config = dict(
    decay_fraction=0.646,
    batch_tokens=16384,
    max_seq_len=128,
)
Each number is 50 + 12 x the weight over its row's rms, rounded and kept within 0 to 99. Layers, rows and columns count from 0. The size before them is the row's rms in percent of the matrix's.

# layer 3 MLP down, 128x512, rms 0.143, rows 0-50, columns 0-63
102:53 65 59 63 66 49 49 46 41 52 59 59 65 53 52 45 30 51 53 51 40 25 65 44 45 16 57 51 41 56 39 21 35 64 51 50 51 50 82 53 37 48 49 53 70 61 53 51 55 68 46 66 58 44 50 60 60 53 48 55 56 61 72 63
101:42 50 56 55 41 45 48 33 41 37 43 45 21 57 44 29 61 64 49 50 44 64 49 52 56 53 27 43 37 46 40 72 29 64 47 63 35 28 50 54 41 72 62 80 52 57 55 52 36 47 34 68 40 68 42 59 40 60 46 83 53 36 26 57
096:45 62 35 55 55 17 40 58 81 44 34 51 45 30 69 47 51 52 54 32 51 45 43 50 48 63 52 53 58 34 50 34 68 45 65 58 46 57 45 47 47 31 71 45 43 64 76 48 55 62 49 47 49 68 42 49 48 50 48 42 26 76 43 65
095:72 40 32 65 28 39 26 41 28 62 38 60 55 53 53 43 64 54 44 46 43 69 79 45 48 70 53 60 38 47 45 57 54 32 35 70 46 56 69 54 60 48 39 50 46 72 69 41 47 45 30 50 59 70 42 71 47 56 48 44 52 60 48 55
099:49 62 52 72 68 73 62 56 41 66 59 49 56 39 34 49 48 62 58 42 62 42 36 31 57 30 44 53 23 61 72 44 43 44 59 74 57 61 71 44 66 29 55 45 43 43 44 61 36 76 55 54 41 52 63 61 41 85 45 27 36 58 73 47
101:51 62 36 49 72 63 74 71 41 43 49 42 57 57 20 32 51 47 47 55 47 49 50 32 67 71 41 27 60 39 34 30 32 56 41 64 57 43 51 44 45 35 39 47 58 52 47 43 34 43 67 54 55 55 48 36 32 61 67 55 61 52 56 54
108:75 40 60 33 44 47 37 55 71 44 48 47 58 42 67 66 54 62 64 40 72 59 41 39 66 42 56 40 45 33 61 44 39 34 58 39 48 45 49 54 43 45 29 54 50 57 39 60 56 36 48 27 52 42 45 48 36 55 32 51 47 39 42 56
098:69 49 28 63 41 65 53 65 06 74 53 44 58 55 66 39 55 55 35 52 52 49 52 33 51 28 32 64 26 44 41 55 66 39 55 44 31 66 56 25 37 45 52 35 63 68 30 63 52 57 51 22 36 53 56 46 38 22 44 37 31 53 47 54
099:48 44 42 61 55 50 43 56 51 51 48 52 50 32 63 54 47 45 65 44 57 48 49 60 33 36 67 40 51 65 68 49 43 36 44 41 61 49 52 44 44 44 44 44 41 58 36 53 36 36 61 56 60 40 52 36 29 55 56 56 58 28 32 51
141:43 53 67 59 49 50 51 58 58 32 52 50 50 49 62 54 60 46 45 45 46 52 59 53 41 83 42 59 52 43 44 37 32 54 58 39 38 60 60 41 38 51 43 64 52 63 58 43 39 55 42 43 46 23 40 41 66 52 45 48 64 38 47 33
103:65 41 31 42 75 37 41 38 37 63 49 45 43 60 41 46 62 42 73 51 47 73 47 48 41 19 67 40 38 71 31 61 53 68 47 37 45 75 64 44 61 51 36 38 59 59 65 52 57 57 83 43 49 54 55 54 35 25 76 53 58 63 69 62
101:44 53 56 42 54 56 45 44 40 47 59 47 64 54 45 63 50 53 47 55 47 55 37 28 49 36 65 24 52 52 42 50 59 40 33 44 36 53 53 47 47 54 32 39 61 68 77 59 52 51 61 21 28 42 41 22 73 65 64 34 58 67 51 30
095:27 34 43 44 65 50 66 35 46 43 22 70 48 37 58 40 64 46 56 53 66 47 63 58 53 43 34 45 40 43 63 55 42 62 33 46 38 52 65 63 65 56 45 52 52 67 69 52 46 58 60 56 58 78 31 57 59 70 37 42 41 50 38 45
088:36 44 60 43 49 62 80 40 37 55 44 56 38 52 65 47 58 37 31 59 83 70 57 66 56 53 42 59 55 53 42 32 59 40 42 55 45 59 41 60 63 68 50 53 51 55 47 53 31 30 55 33 43 53 48 46 58 53 57 28 67 48 27 28
099:58 51 35 62 44 57 32 38 54 50 67 61 58 37 51 41 42 44 53 32 50 55 53 40 77 80 68 52 53 51 47 39 53 60 54 36 41 61 54 37 32 47 36 44 57 60 59 53 56 25 59 66 44 42 29 56 34 45 60 68 31 52 63 50
105:51 34 29 60 40 35 43 49 32 55 39 51 42 39 48 45 53 61 59 59 70 52 42 24 55 58 41 49 57 54 49 51 65 38 54 49 42 60 37 34 54 48 55 40 46 41 38 54 51 46 52 56 58 45 93 64 54 50 43 45 44 70 36 43
097:44 27 63 57 55 37 39 55 45 58 60 45 47 48 48 51 67 41 51 30 39 59 32 62 45 45 39 50 40 41 59 50 61 54 40 45 48 57 44 37 42 44 57 54 48 66 45 57 55 46 63 65 53 41 41 45 57 33 48 40 54 57 50 46
103:51 73 30 51 50 63 58 58 66 37 41 62 46 43 37 52 25 54 47 45 40 39 39 45 39 48 49 24 43 56 45 71 46 42 59 65 55 39 59 72 63 61 47 56 27 59 75 56 38 38 50 48 84 72 53 67 26 42 50 55 44 59 36 54
099:34 34 59 21 59 42 64 77 45 54 61 52 42 57 76 58 45 54 66 46 53 44 52 40 52 45 59 72 42 39 43 24 47 45 42 61 51 42 35 40 54 55 51 62 42 49 55 47 52 47 55 51 23 33 57 43 66 52 32 58 57 47 53 49
092:47 51 57 55 48 40 58 44 37 55 67 40 48 56 45 71 29 56 65 51 51 55 44 66 60 46 60 58 67 64 48 62 54 44 44 30 60 42 51 59 71 38 79 43 51 71 28 82 48 37 30 64 42 37 39 31 35 29 44 65 58 40 52 77
096:51 37 65 70 53 51 31 42 59 51 50 29 50 37 33 41 60 39 46 49 53 43 51 53 42 47 53 81 36 51 56 50 50 36 51 68 46 57 46 41 60 48 44 38 53 77 42 55 38 72 56 83 52 46 33 45 65 53 57 46 37 41 52 65
089:56 50 49 61 35 46 42 44 53 50 55 52 33 55 45 50 50 38 44 53 45 40 59 38 44 48 39 52 63 45 49 41 33 38 46 34 66 51 46 51 55 61 37 50 50 55 47 72 57 58 49 53 34 33 58 45 51 61 48 62 45 45 51 54
096:39 52 58 46 61 42 57 77 58 46 53 42 37 55 57 47 32 59 78 41 49 33 62 45 29 77 42 49 38 63 38 48 54 29 54 63 44 58 43 34 47 61 30 39 41 59 29 51 48 45 48 58 41 57 70 53 44 61 60 58 31 39 40 70
092:48 51 49 54 33 66 45 38 54 43 50 67 51 47 57 50 55 21 41 39 44 50 52 64 60 49 67 46 52 66 80 52 43 42 43 45 65 42 25 55 59 54 63 39 49 61 44 51 48 54 56 35 58 32 53 53 51 48 63 41 23 35 53 51
099:56 45 39 38 58 60 60 57 69 49 41 44 67 39 60 50 43 72 50 45 72 55 62 63 54 56 61 57 28 55 49 73 60 59 25 57 45 53 41 47 45 58 50 65 54 52 50 28 45 26 62 51 57 45 32 48 41 61 55 45 47 55 47 46
099:43 53 37 52 62 38 41 09 51 45 68 33 58 40 43 42 47 39 45 39 45 60 59 28 54 27 40 43 41 48 55 49 26 60 41 69 58 33 51 53 31 74 45 63 40 40 55 45 48 52 40 53 48 56 41 56 66 34 32 71 59 45 33 60
104:40 33 56 28 60 46 53 46 35 47 51 54 39 63 78 56 19 62 49 73 63 88 30 38 50 77 53 57 55 45 65 45 48 32 73 57 58 50 40 49 45 57 42 49 80 50 54 46 60 49 62 45 45 39 61 55 39 69 44 69 59 49 31 83
100:50 45 42 48 53 45 51 51 59 51 48 49 36 44 56 42 51 54 48 28 70 41 48 72 63 43 47 67 61 32 46 51 43 54 68 60 46 34 27 60 30 38 57 38 21 58 40 64 63 49 55 66 51 52 52 50 64 57 54 53 60 62 60 37
099:63 59 47 46 47 64 63 64 56 52 55 31 46 22 54 42 50 74 38 40 44 48 40 72 48 65 59 52 41 46 40 59 49 74 67 54 40 39 59 68 42 35 54 53 40 30 48 70 43 49 47 26 74 44 49 44 41 76 27 51 51 31 36 30
102:46 55 75 46 62 47 20 43 69 43 54 47 58 44 63 31 38 52 64 50 53 54 44 58 58 33 62 48 58 64 77 39 36 53 65 39 42 41 44 62 45 26 33 32 40 56 42 57 64 63 55 54 66 63 41 37 56 42 56 61 72 49 61 39
095:69 33 47 39 67 57 44 58 63 22 45 55 66 41 53 44 40 68 36 36 47 44 46 51 38 40 50 66 37 60 34 61 50 31 61 59 48 59 62 50 43 58 40 60 47 54 62 55 62 39 36 56 54 63 45 42 46 40 48 46 51 42 48 60
095:57 39 41 64 62 78 63 56 59 40 49 31 27 48 37 76 58 31 42 47 72 50 37 34 61 57 51 55 53 31 53 37 45 60 56 45 62 43 36 45 58 32 57 62 23 33 61 39 63 36 47 46 34 54 64 45 49 66 44 78 47 42 41 41
098:44 52 71 56 55 50 50 63 58 45 59 49 57 18 44 49 49 57 43 48 52 30 58 60 64 50 54 70 47 53 72 34 54 43 65 33 43 61 45 74 54 53 54 53 50 35 74 43 58 63 47 69 42 55 59 41 58 57 70 41 37 61 42 35
104:60 51 47 27 38 43 33 45 40 35 51 53 32 41 37 68 52 34 44 52 29 60 72 64 49 46 40 35 51 62 58 69 42 43 54 54 37 46 70 48 50 61 40 53 35 50 53 52 37 61 65 78 24 65 57 52 41 64 35 50 57 45 31 57
100:64 55 55 42 56 27 38 54 70 64 39 51 38 66 31 51 66 53 59 72 66 51 41 49 58 33 47 56 57 43 57 63 57 54 53 53 60 42 72 51 72 34 40 37 42 65 49 47 48 59 49 41 27 61 45 55 49 38 56 38 43 62 74 66
106:31 69 73 64 53 65 70 59 47 50 46 64 55 31 57 43 56 13 48 34 39 56 61 40 41 40 48 56 45 47 42 53 57 48 54 51 47 52 25 61 43 59 60 57 36 51 31 33 48 52 58 59 52 63 43 40 49 40 54 56 28 30 51 30
101:40 37 45 52 47 29 36 39 34 39 81 61 35 49 61 33 46 48 33 36 35 43 59 74 50 57 52 46 54 46 50 56 40 66 64 48 57 59 28 49 48 51 61 42 34 50 55 43 71 50 39 59 50 29 53 49 38 50 53 62 61 63 55 40
100:47 48 51 60 43 54 49 65 55 38 60 64 66 56 49 45 66 27 35 45 23 60 37 68 30 86 60 56 59 46 47 52 49 16 49 59 66 35 41 43 64 56 23 60 37 31 66 63 43 66 40 53 57 63 53 62 64 58 48 57 61 44 64 63
103:28 24 55 68 59 83 55 42 43 49 72 62 49 35 54 31 45 62 42 62 50 57 48 22 38 39 49 44 41 47 46 56 45 30 66 57 43 61 70 61 58 36 74 55 44 52 46 54 42 28 45 57 56 65 58 63 74 48 62 40 50 56 53 44
097:55 51 56 55 49 68 52 47 35 76 42 64 48 40 52 40 50 49 53 28 27 53 51 53 44 70 39 50 46 65 53 27 35 46 44 51 67 34 30 47 67 69 42 76 55 45 30 56 37 47 38 56 46 43 54 55 44 65 44 40 41 55 48 45
104:38 50 59 71 56 52 47 36 49 37 50 39 32 49 33 57 60 80 53 71 41 36 33 55 24 62 46 52 47 32 37 51 52 34 45 51 54 34 57 38 79 42 53 51 55 46 57 70 53 58 92 48 18 73 72 54 48 53 57 63 36 39 63 46
103:35 47 52 39 52 36 54 48 44 52 56 43 66 76 57 75 52 46 63 64 48 32 54 40 45 45 40 64 34 53 47 59 52 51 58 43 28 48 50 29 47 61 24 64 61 38 55 52 57 47 19 69 57 37 63 43 57 51 44 55 60 62 63 44
096:59 58 47 58 53 46 64 61 64 39 62 43 64 62 50 45 50 32 32 61 36 41 38 31 59 48 34 55 54 30 49 73 57 63 50 31 49 42 56 58 55 65 52 62 32 51 38 53 53 42 37 78 60 45 60 71 48 46 42 58 54 62 36 41
099:26 57 46 46 67 54 43 43 45 50 63 54 59 41 47 48 63 51 27 50 74 52 54 37 55 54 50 33 70 62 34 65 50 20 59 47 52 32 65 48 41 45 38 50 30 21 66 37 47 56 73 48 34 54 48 50 52 48 42 73 69 47 40 65
095:48 51 48 60 62 56 56 43 41 60 46 49 49 37 60 34 62 34 61 37 52 47 60 59 58 56 67 47 67 44 42 47 48 57 50 54 52 48 68 51 59 53 69 44 54 29 49 61 34 27 38 62 53 44 57 43 69 49 48 52 35 60 50 54
100:54 55 54 44 44 42 50 43 39 74 36 60 30 62 49 47 28 66 40 57 67 56 67 47 49 51 38 55 44 49 39 36 43 59 52 31 52 40 45 68 55 46 42 60 47 50 59 44 63 40 60 58 65 41 29 43 42 62 62 51 61 50 48 67
098:48 53 76 45 69 63 30 43 53 41 57 62 63 52 46 74 57 36 47 51 43 60 54 51 38 56 62 56 51 64 32 47 69 48 59 51 61 47 52 37 53 63 30 21 49 19 51 63 57 57 51 59 36 58 55 50 56 58 26 69 55 60 52 33
104:44 38 42 50 34 48 64 62 50 46 47 53 57 54 61 34 61 61 32 51 51 48 56 45 36 28 44 67 48 46 62 47 53 54 53 74 63 45 44 52 50 61 44 51 51 43 31 36 49 53 49 44 43 62 60 48 62 35 49 79 53 52 36 69
101:53 53 42 40 56 53 33 52 53 67 36 48 56 65 62 45 42 91 36 59 56 61 43 52 57 32 39 59 56 43 46 71 45 46 48 43 46 55 32 45 53 53 50 41 46 82 54 52 30 59 37 39 38 42 47 57 52 46 67 43 32 61 62 53
100:55 56 61 50 47 52 75 56 52 50 43 61 82 78 50 64 50 37 81 49 55 61 57 68 60 48 50 48 54 68 58 51 46 53 52 42 55 35 47 35 55 54 46 53 50 54 45 46 59 59 51 71 47 61 58 41 63 54 37 63 52 21 31 61
098:64 56 40 67 60 41 47 55 36 60 52 51 78 52 45 61 46 48 46 37 46 46 61 46 36 37 46 40 68 49 28 53 47 51 21 54 57 43 29 47 45 55 52 66 37 33 46 57 54 55 50 23 33 46 42 76 44 61 68 56 51 60 34 58